Part of a small language model's weights: learned positions, 3539 steps.
Each number is 500 + 25 x the weight over its row's rms, rounded and kept within 0 to 999. Layers, rows and columns count from 0. Numbers have three digits each. The size before them is the row's rms in percent of the matrix's.

# down: layer 4 MLP down (transposed), 1024x256, rms 0.0846, rows 235-281, columns 192-255
# up: layer 4 MLP up, 1024x256, rms 0.0921, rows 236-281, columns 192-255
down235 100:523464497487523459464499507512516477498462548481480477501491534502519498477531479507495458472502499534480485483504584513497535504494523481476530526501492478528490518540519473521514473495525545
up236 094:523459490521542499503470496499515475500508440490538510490506487523538466487480500480518517528561463502460536459471496506502512507463494505499473493532539518512504491525513477545479501494499481
down236 090:490506531508512533496461512468507529504536524528478509536503484551496487489529492464484518496473489489523496489485510482479492528483511459520507495496534547562481509505466532506484481492498501
up237 103:498512499507501516481502527499506491530480514455499501516547491422492496499498475522447490468505484527539481545514510516512515510481503502476496516534511492504515499519511520521473519481475505
down237 099:482486495493502538472532485550503455523498472490492477534492487475501514502548481501461486515489466488475523468515496450531510515483490533510517510506539513515419475482524521515472526540507482
up238 102:517513539494489507561506499462510487516470477513476548526522500441470508506503477492533546549532514458493523497506479516467505522478525478481507482489534504459499548508501509511533498543492511
down238 088:522514507495547518513547527493502537497488491535495499448457442488481479477485496491505517480446517489491537473516526478505458509495493524501522494484510511479547485511519510485508513533491508
up239 096:479472508480502543529532511522483512530505505496507490504506529529555521528529508524499517504555483498482516491485509508487488531492475485484482506521457493497489506523519558588476480526508496
down239 098:479508473495500506472473473522556478493474491500457556470510486519475492491524465517529503558529544481503505489551487539522500513524486507517507501507527507496548483518506527443463485464545454
up240 105:513451489474523493508506501493512555483539499467516499505459495531496480489488494487487501487466537463473485468507516480482488517497450527482508472528539471517527507538577499500499463523500487
down240 103:509509540530486495569494506480490487499547527493487504506509450511518487502526504526522502499523496492512479494473495490484486517478496484480489492495475496489480505493489512526476528514474534
up241 105:517512486476532498519501494484472513531451499494496462547523520505493513499502541465458478504464482534519503514573528495492525521536450455456481468492503539504583506526531495474499497487487490
down241 114:485499524478453537492498531475463564498462464521536501444490494508541456485486511500464506521504474482495489502509532513509527458506482452484502515469528497493516496525526511490521475462449502
up242 095:515467469462512549552487521466472511477467463535479547467484487496503523495500502467464499553536508517537459442476447494478453516477439476436514515531535488535454480515506494543510521507511496
down242 101:502517517477467533500525500494499504483486493497494490500528506501556506482529524468485531500508553486498443471536471533497499519494476541545513552532543519486483470509538492519476480452517478
up243 120:491499550505453505508488494478492469503469475528501520504574501490524493515491501497490479499487480502499434499505474478502440515480468499483555481521531496474488506523522469516502539521481470
down243 097:514468494505542510522480503493531462520491511502544503462501472516505502464516476490520572510508558510476510530538506443513523469535526532510531525497478496512528513489490489469484485440512457
up244 113:496445495459515501504505537470487483494507518490506455538514491466496495464531493496522483520474503541509505502467496487499489486489504490526488505529462427539535527526481466539503503491517524
down244 103:536492478500498479512524517505458509539468517484470477538447496511537478455488471503469484522472516509520490554511446522507487517506527479504456471492493462491507533522471466523485500476476538
up245 101:501460482482500485514537453513520489487505508497489473525505563522496519474476513482512533493506500484514513518526476479504513490489497467517470497476488480494522532528490502496492507520505495
down245 110:531498534516504507438535492487510493515504509496453502479502478474500512501480489515522500493537505522490499480516501529507517492505503513443509522473520469477480497499493508507502480484523546
up246 093:564539551482493494492485486543535538479471524538492525496521464469528520501504520481505506482487523489478492567500463484541462446516500548501539526485515526491509469521429505515487514543492500
down246 097:484547511488489497501519528532526500486507535506498477512467507528501479516487480536504462520524489497499525475490533517497503524500496510513484490513487525490512484479445478467486528518508503
up247 098:502499498463545530517451501486522563471540521546484512543505497477455481468459509483530517490549470502510514507488492463477466533502455505477500430526547485516501512520442506472514528498519525
down247 092:541530521518499480499489459479490495481519503463510512481549525533512478529536524535490522457493509487524500458470563503517522527475490498458500539476477503517507487508480514463472454498493485
up248 097:539487529461535472488511490473469488496516479520479515546519507498492473500493498497489477498526475547540506507498519429478475523499484476541525494442531516512485461474466538482492507502549508
down248 100:463491468507460497508489485539497465507524506510469508523498466485508498520509468499492526539469498506493474498528470477550509498502510506517532469503501514475512481478463502499515514516497506
up249 098:524485523521506474482547495479478511470500472485506512480467467454483497491516489500508553516500474481537473529543489505462512534530522503482525489467503459503554528499509454531489469479487502
down249 099:465501523502475489508522476505528521498486518500533482516477430508505511522462524468505545479492456536485536507512474468439514477525541485475502462474491532498485502499475513473524552513526468
up250 105:504493509501496521503521494479542447470503504508512502447499443456503548470508508519521490475482467535540464569530529480472491486461482500489492503521494508507487474521481480524505494461496505
down250 092:488490514504482497524533482486506483484505538504509536468505482488496536525508483513488473480501511500500526491454493521505453480523495515489504465474463549503519491499516470525482515520549487
up251 097:487496520494521477481459481489464494524464534469531510532495515516500522522520476505500473499524511531481532480487474493488470520488471523465481591479560511528479555497488472504487492517460553
down251 101:527489502471497472492528466514499495521470523498550505487464481521506499491493488503503474490499475465473550467477492505522503474512519493476513523518497468508479506485556517484501515485471507
up252 095:516497485482487471503516496502455505552462499510498469539495531483504513485489533488468492516508474496516473443495531462538562448463535508496482502513456492515489512519509477523501509487488533
down252 098:488491427508503505553540511503506467474500510493522468482505478502497527489493484466533498528455497473499489483531534509491489476517456523502542493480542487473483471494574486465487478501525536
up253 097:471477492489470488473529457422513501532500492503489497518573549487468534483540530485514500488507489546504495509510523499461479489499478502500483481446486518543470522442503473489501540487517512
down253 105:496489507519522517551501493449520458510501527492521503504511505510503508469460495509455531500471495498499518491492503483493434518511513454505541512519565525527484494518506568509543482537460512
up254 094:476480526519470530484451527514507485477507518476505502554559552522498527515508477484498524550484484492473445510493489484525496524540511518516536522549462507483466465517504492524512511513555509
down254 099:497473535492554526517464488498502473465459480506542524522500489466508455539464491498498459529524534506513484484494491521521493489507501512457505451500513488511539479491457464515511451465506456
up255 102:455524535502510524542472499533488541491498489484481509482537500490478479547519483489495471482525489506484533503479532493522451491472531521517473490519515481489511517540494516517530541518483491
down255 093:493523512498473477499532543483507510502525480478503468468520510586524499507547521507499489486520513465535504493489515485506583499524491448505558498482460499475464493506490543510487493465501478
up256 098:512524467509448465485513517465463483491522556458468470485517511499507469535500505444487496495506479484481504485509522504464537508480483460479513495501506477474515498509517468525509505464479463
down256 106:448522482506519469486486507510512451480457495549465492470505483427474474482483503526508535495496460496507466492520467508524487520523500502535509502491460513501495491481487468518501508486488537
up257 092:539446451542519518559490474516449511519494530507541491479490497538498478492476500511533481561529497522482485510505500453473522489549472563523501494505505463523475490503470457482462451480493505
down257 090:504520498487476490482503511498530520496490491526470485508537510463467531507569508535528460510512484525428548474531499521492524517495497497513490519474471503567518499502482490524531485497529464
up258 125:495514472524506516503500543522520539526477515516476445499483532484541446548504513477525506500475488533473518526529486516457460512462466517473482451508519503451513509555513509496521519470481513
down258 104:480518535532513517540511519540478551491528536510470501499467513463498476486474514499470505521482513535506526484494457482459497468509467501454495486492513531495508523514478521509528507527556487
up259 091:524518545472467497551510488492504463492467481498498475510504484510460477504485464496531497524507514550515492529521482494464512473512487536435484476497520512489502511516508535527522513488482554
down259 099:487467506496534516490506491511507492512474475517476486515495507478509512492548509509541543504534482485504475532518515539472530486524523477498509477482489511452464505470484513532486514483520484
up260 086:480499536542474497488479505498471449481510557521500466561504548535507517575545490503532487509523488518456467490527503510497498485457477469482526531505501490511500496501522413469472464456482484
down260 094:485493505509508508476501518505506514520430528510508487514541475499517513476503469495494517519526515505519540534514502488491506505476461518497448511511514522511517499513517533502479489483489506
up261 111:513506517504516522464511502513552489516484485496499527496379542517495513488521532522493466486537518498578492516502463492492479492526527512534482460519526510482523477445494469508493477491543492
down261 101:515537480471493514458499515501503523486484503495504549466512485545521492475508539440502511466511485519496515525499494500497435528491545529500472452485469503499487474519535500474481471529450488
up262 105:489496503505497518537512482478526501457564501484520504505505553540502507494521495522461497473511476509483481502482499451466490504466512520471500514506516516465495518500534437492541512524566461
down262 095:480502514482521491503515510500496487509508475522502495486501480514518452479484506478485450494464546483469459559512523470530476515500451483519567486509515495525488512492459499510500496527470519
up263 101:498508489461525542493492552474516472502517494512473560512509496452501533516560492522436484489496460497523507529515512475504554484476508529459487539481516489488497502527531453524541511501518480
down263 104:476515509484509478504524519479455464508495488518507509519474489479495537498486531482483482470490476501462488517513516484517498472502482514507491492514482523534473507497487516513525509521492510
up264 098:519499536483495472488476505496498508482443494507482543508522548495497547496556459472485469494485493515489512484501499497509448509490458518525500493457545536499498499472493518495507511499482513
down264 090:464494463497493492526513520523485478538530532478475472489439489512466500536481520517485460497470504492520522500520501471522494488511510462492539490505466517504490519510526530479503464475507513
up265 103:487490490479527527473496476495479483500499555473538513537489533548509477498546496480464542427510498479441487483473525526475502480487507493533489490482500526450516484483497509466491530535504512
down265 106:509520502506510483440490501494521504512512541480470468523473542504491519473532509519516519493525484458475526505502468504482504499523503487532481536462516558487494520472505489492532548447525468
up266 117:503488514479544482545456483468493460516468500519500539491480539510509465493521501502466495505521496533507539508504508513466478464499493539487517512505474499511489496501453473496477491474516496
down266 104:481510506523551493502493490479467458506513515507480537510506505508490491484551544528497472495484516481474501496476524529488536511508520496506498518507528444517472488485494503457494494498560503
up267 110:519492524501500531473500507444465450487509487446493554472476513476502480549493504521541475489517516471522525497496503526495493501511502495495483470533520479557459463529495502511500532468548531
down267 108:520530534508482489485479496515445502476500496470518522494510484483491526489507515474583505450510516505475467516505492528505519523513474451451524479501537475518448472471508507535498459453523502
up268 098:461468469521497495507447481456540526470472529517494538464442530498474515507469471509491558537488480526483527484488531485533490514518512521483519540472460485503509459475496507508489529517522501
down268 106:468524506531508502478527455498496493440504486515493531537524523487499502516500488486483505505530477472476499506480492517506538492476543493486490494465515535515504505513466526548506531522530490
up269 109:522483480507552509488532530479472561469467531524490512474532506528494488529470509513490493511518500515444472481540484555501441507484506527453460528513509544472495520524482435532543530483497497
down269 101:482478458493457510479567487489518524520541481499494478481505501491480533487499501517492477525422538531472499500508502480443445481477453490523497520481535475453502463522487444468526509525485515
up270 098:488488453561476482473495497469500484499488480499530532486509482467491502475505502497528461503531475516523495508472492487510482486476445448500485468497493508461532551500472496517523507490552509
down270 103:514498514466544473507504482487488537482499504479530512505516530537519543530524485503503490528492483515475563472503493522494531491517532471465488516498509501493477496495512507472544498520489503
up271 096:541494527475480505494499482508542536519475455492536510502498483496551522530528492464516486537491492538480504507467507471519516497514505493501509547517509469500474493505497529522495488496499481
down271 103:529492518511494531499484547523464509466503508506525565523548564488480464472465478524474508519467475503500536537532470539465498483538525515474463506503497489485482521512476492494508468449482502
up272 103:481483478510547489464494515494520496493530519530472440446489513511461484504502507510513460489497474483528501451502511513497486480503517523498472540509522528521463507517502550506500473513508489
down272 100:468461491483486529523508507517489534486552519510497503449481511557510559483510508488530478512465466462515493486473531515485516487520498514487500514465468478522445473510506488442461488536489547
up273 104:483485474504495502508490507514479507482487475505525513468480461471471459479470505520532532515524484511549530472499510494504510504535509497516460520540492484475506503498508552498481485446487471
down273 103:476489535499509491505502530486545479493537507451530519530510486505513497515493552457538473512535522484480492462493491509482478534495507531460543522500463490507503502562485442502495552509521533
up274 100:477479536468489476510474472490511471481457458493466527532527545474487522562524515466501513501501430507505519517518529519500496518505507467469501467499500498506508511487474500502469457488505516
down274 102:535507499511532514504452519517491481529469512445499510486498510503496479527508524494479486455512469490495482486514550523495509465500439526504501484483513495530490478530538516441525479501542486
up275 110:488499502504511488487545522503491541517518500501513556528490501497474468529479472489475524472498537524508512493485534505554514525494527478493495468466480520573521502480469508503559476553516525
down275 110:481485485509520542531521554493511491473524489498487472497491510453518507518481530509499489447494541563465515474471496471517514471460499510467523489500490474547483524493527533499532529494498557
up276 101:494459490476511483470473521514512499489494484519431571565497545510478492521523501458480512512513504487538471465507496502520494487502462522517470550484476563484512473516506489483487493464459484
down276 093:461521479510499453461484519493523529554478511467495497490512486518491527473528488504466521500445535502523503552524487503553447520501521496551521509496467456506500495509491506483534505511500524
up277 103:517491501518482504477532479509507459490487500454546513529464523491457491447501509459525503551486470509530546464535523482518518469504509498502488507490480521477493452479467491466503514483558511
down277 108:490463516544457513463472471494481495478454509510546552504492542461486498506517513551517514484474483517469512464536508506464474471471441514474537501458512567536504485479494486482500552475526459
up278 098:508516531472496478493484484494513512485522502515480474482567523498545458519501502486530536519516487514456483517538485517512513468504500491468519471511508485484487500504542482506505541483474488
down278 093:477467472515491490507512532520527473525508542507532518540478516533440486505490478513442463522510477519541458492452489513481504517530531514523519516542511525559514515507465539493490479533512523
up279 089:510541532558494515520508519480518524533489475531502510534520543525525533470480487468485512505532528498452512508515462487507494496520467520466526479526486533524490484485486513497457549503475475
down279 100:495434461491496496497475538524472503492505491460505520534478445456465485555468530517520526519518501501480487458466543538488521468473518449525490549516499503538542514477570527529480472508506536
up280 096:505481527512526509493491474481475553499486476515497470500498502527521498462540481490463519483498508519460537493513509440435478551518494497488522502482497468503497450500493467480479489497499462
down280 100:488544531500499462474482505474502540509423481495464524486516489517493499498538531438530480511483471463470514491482510504480515519517511503493483490539506520540541507541510507535487479484540490
up281 108:506480520504520501510451543485571509510491514505551466539522506501510528477496534473504504484465504499513525531495496502514476556498488499482501464478490537503470486408497488515513521463553508
down281 107:494488523495508497486494487512503528497578509485502484499529512494534503512517521513527505473506512519534550456519568491485536520505525499500531502515533453492472484491532523481511521523501489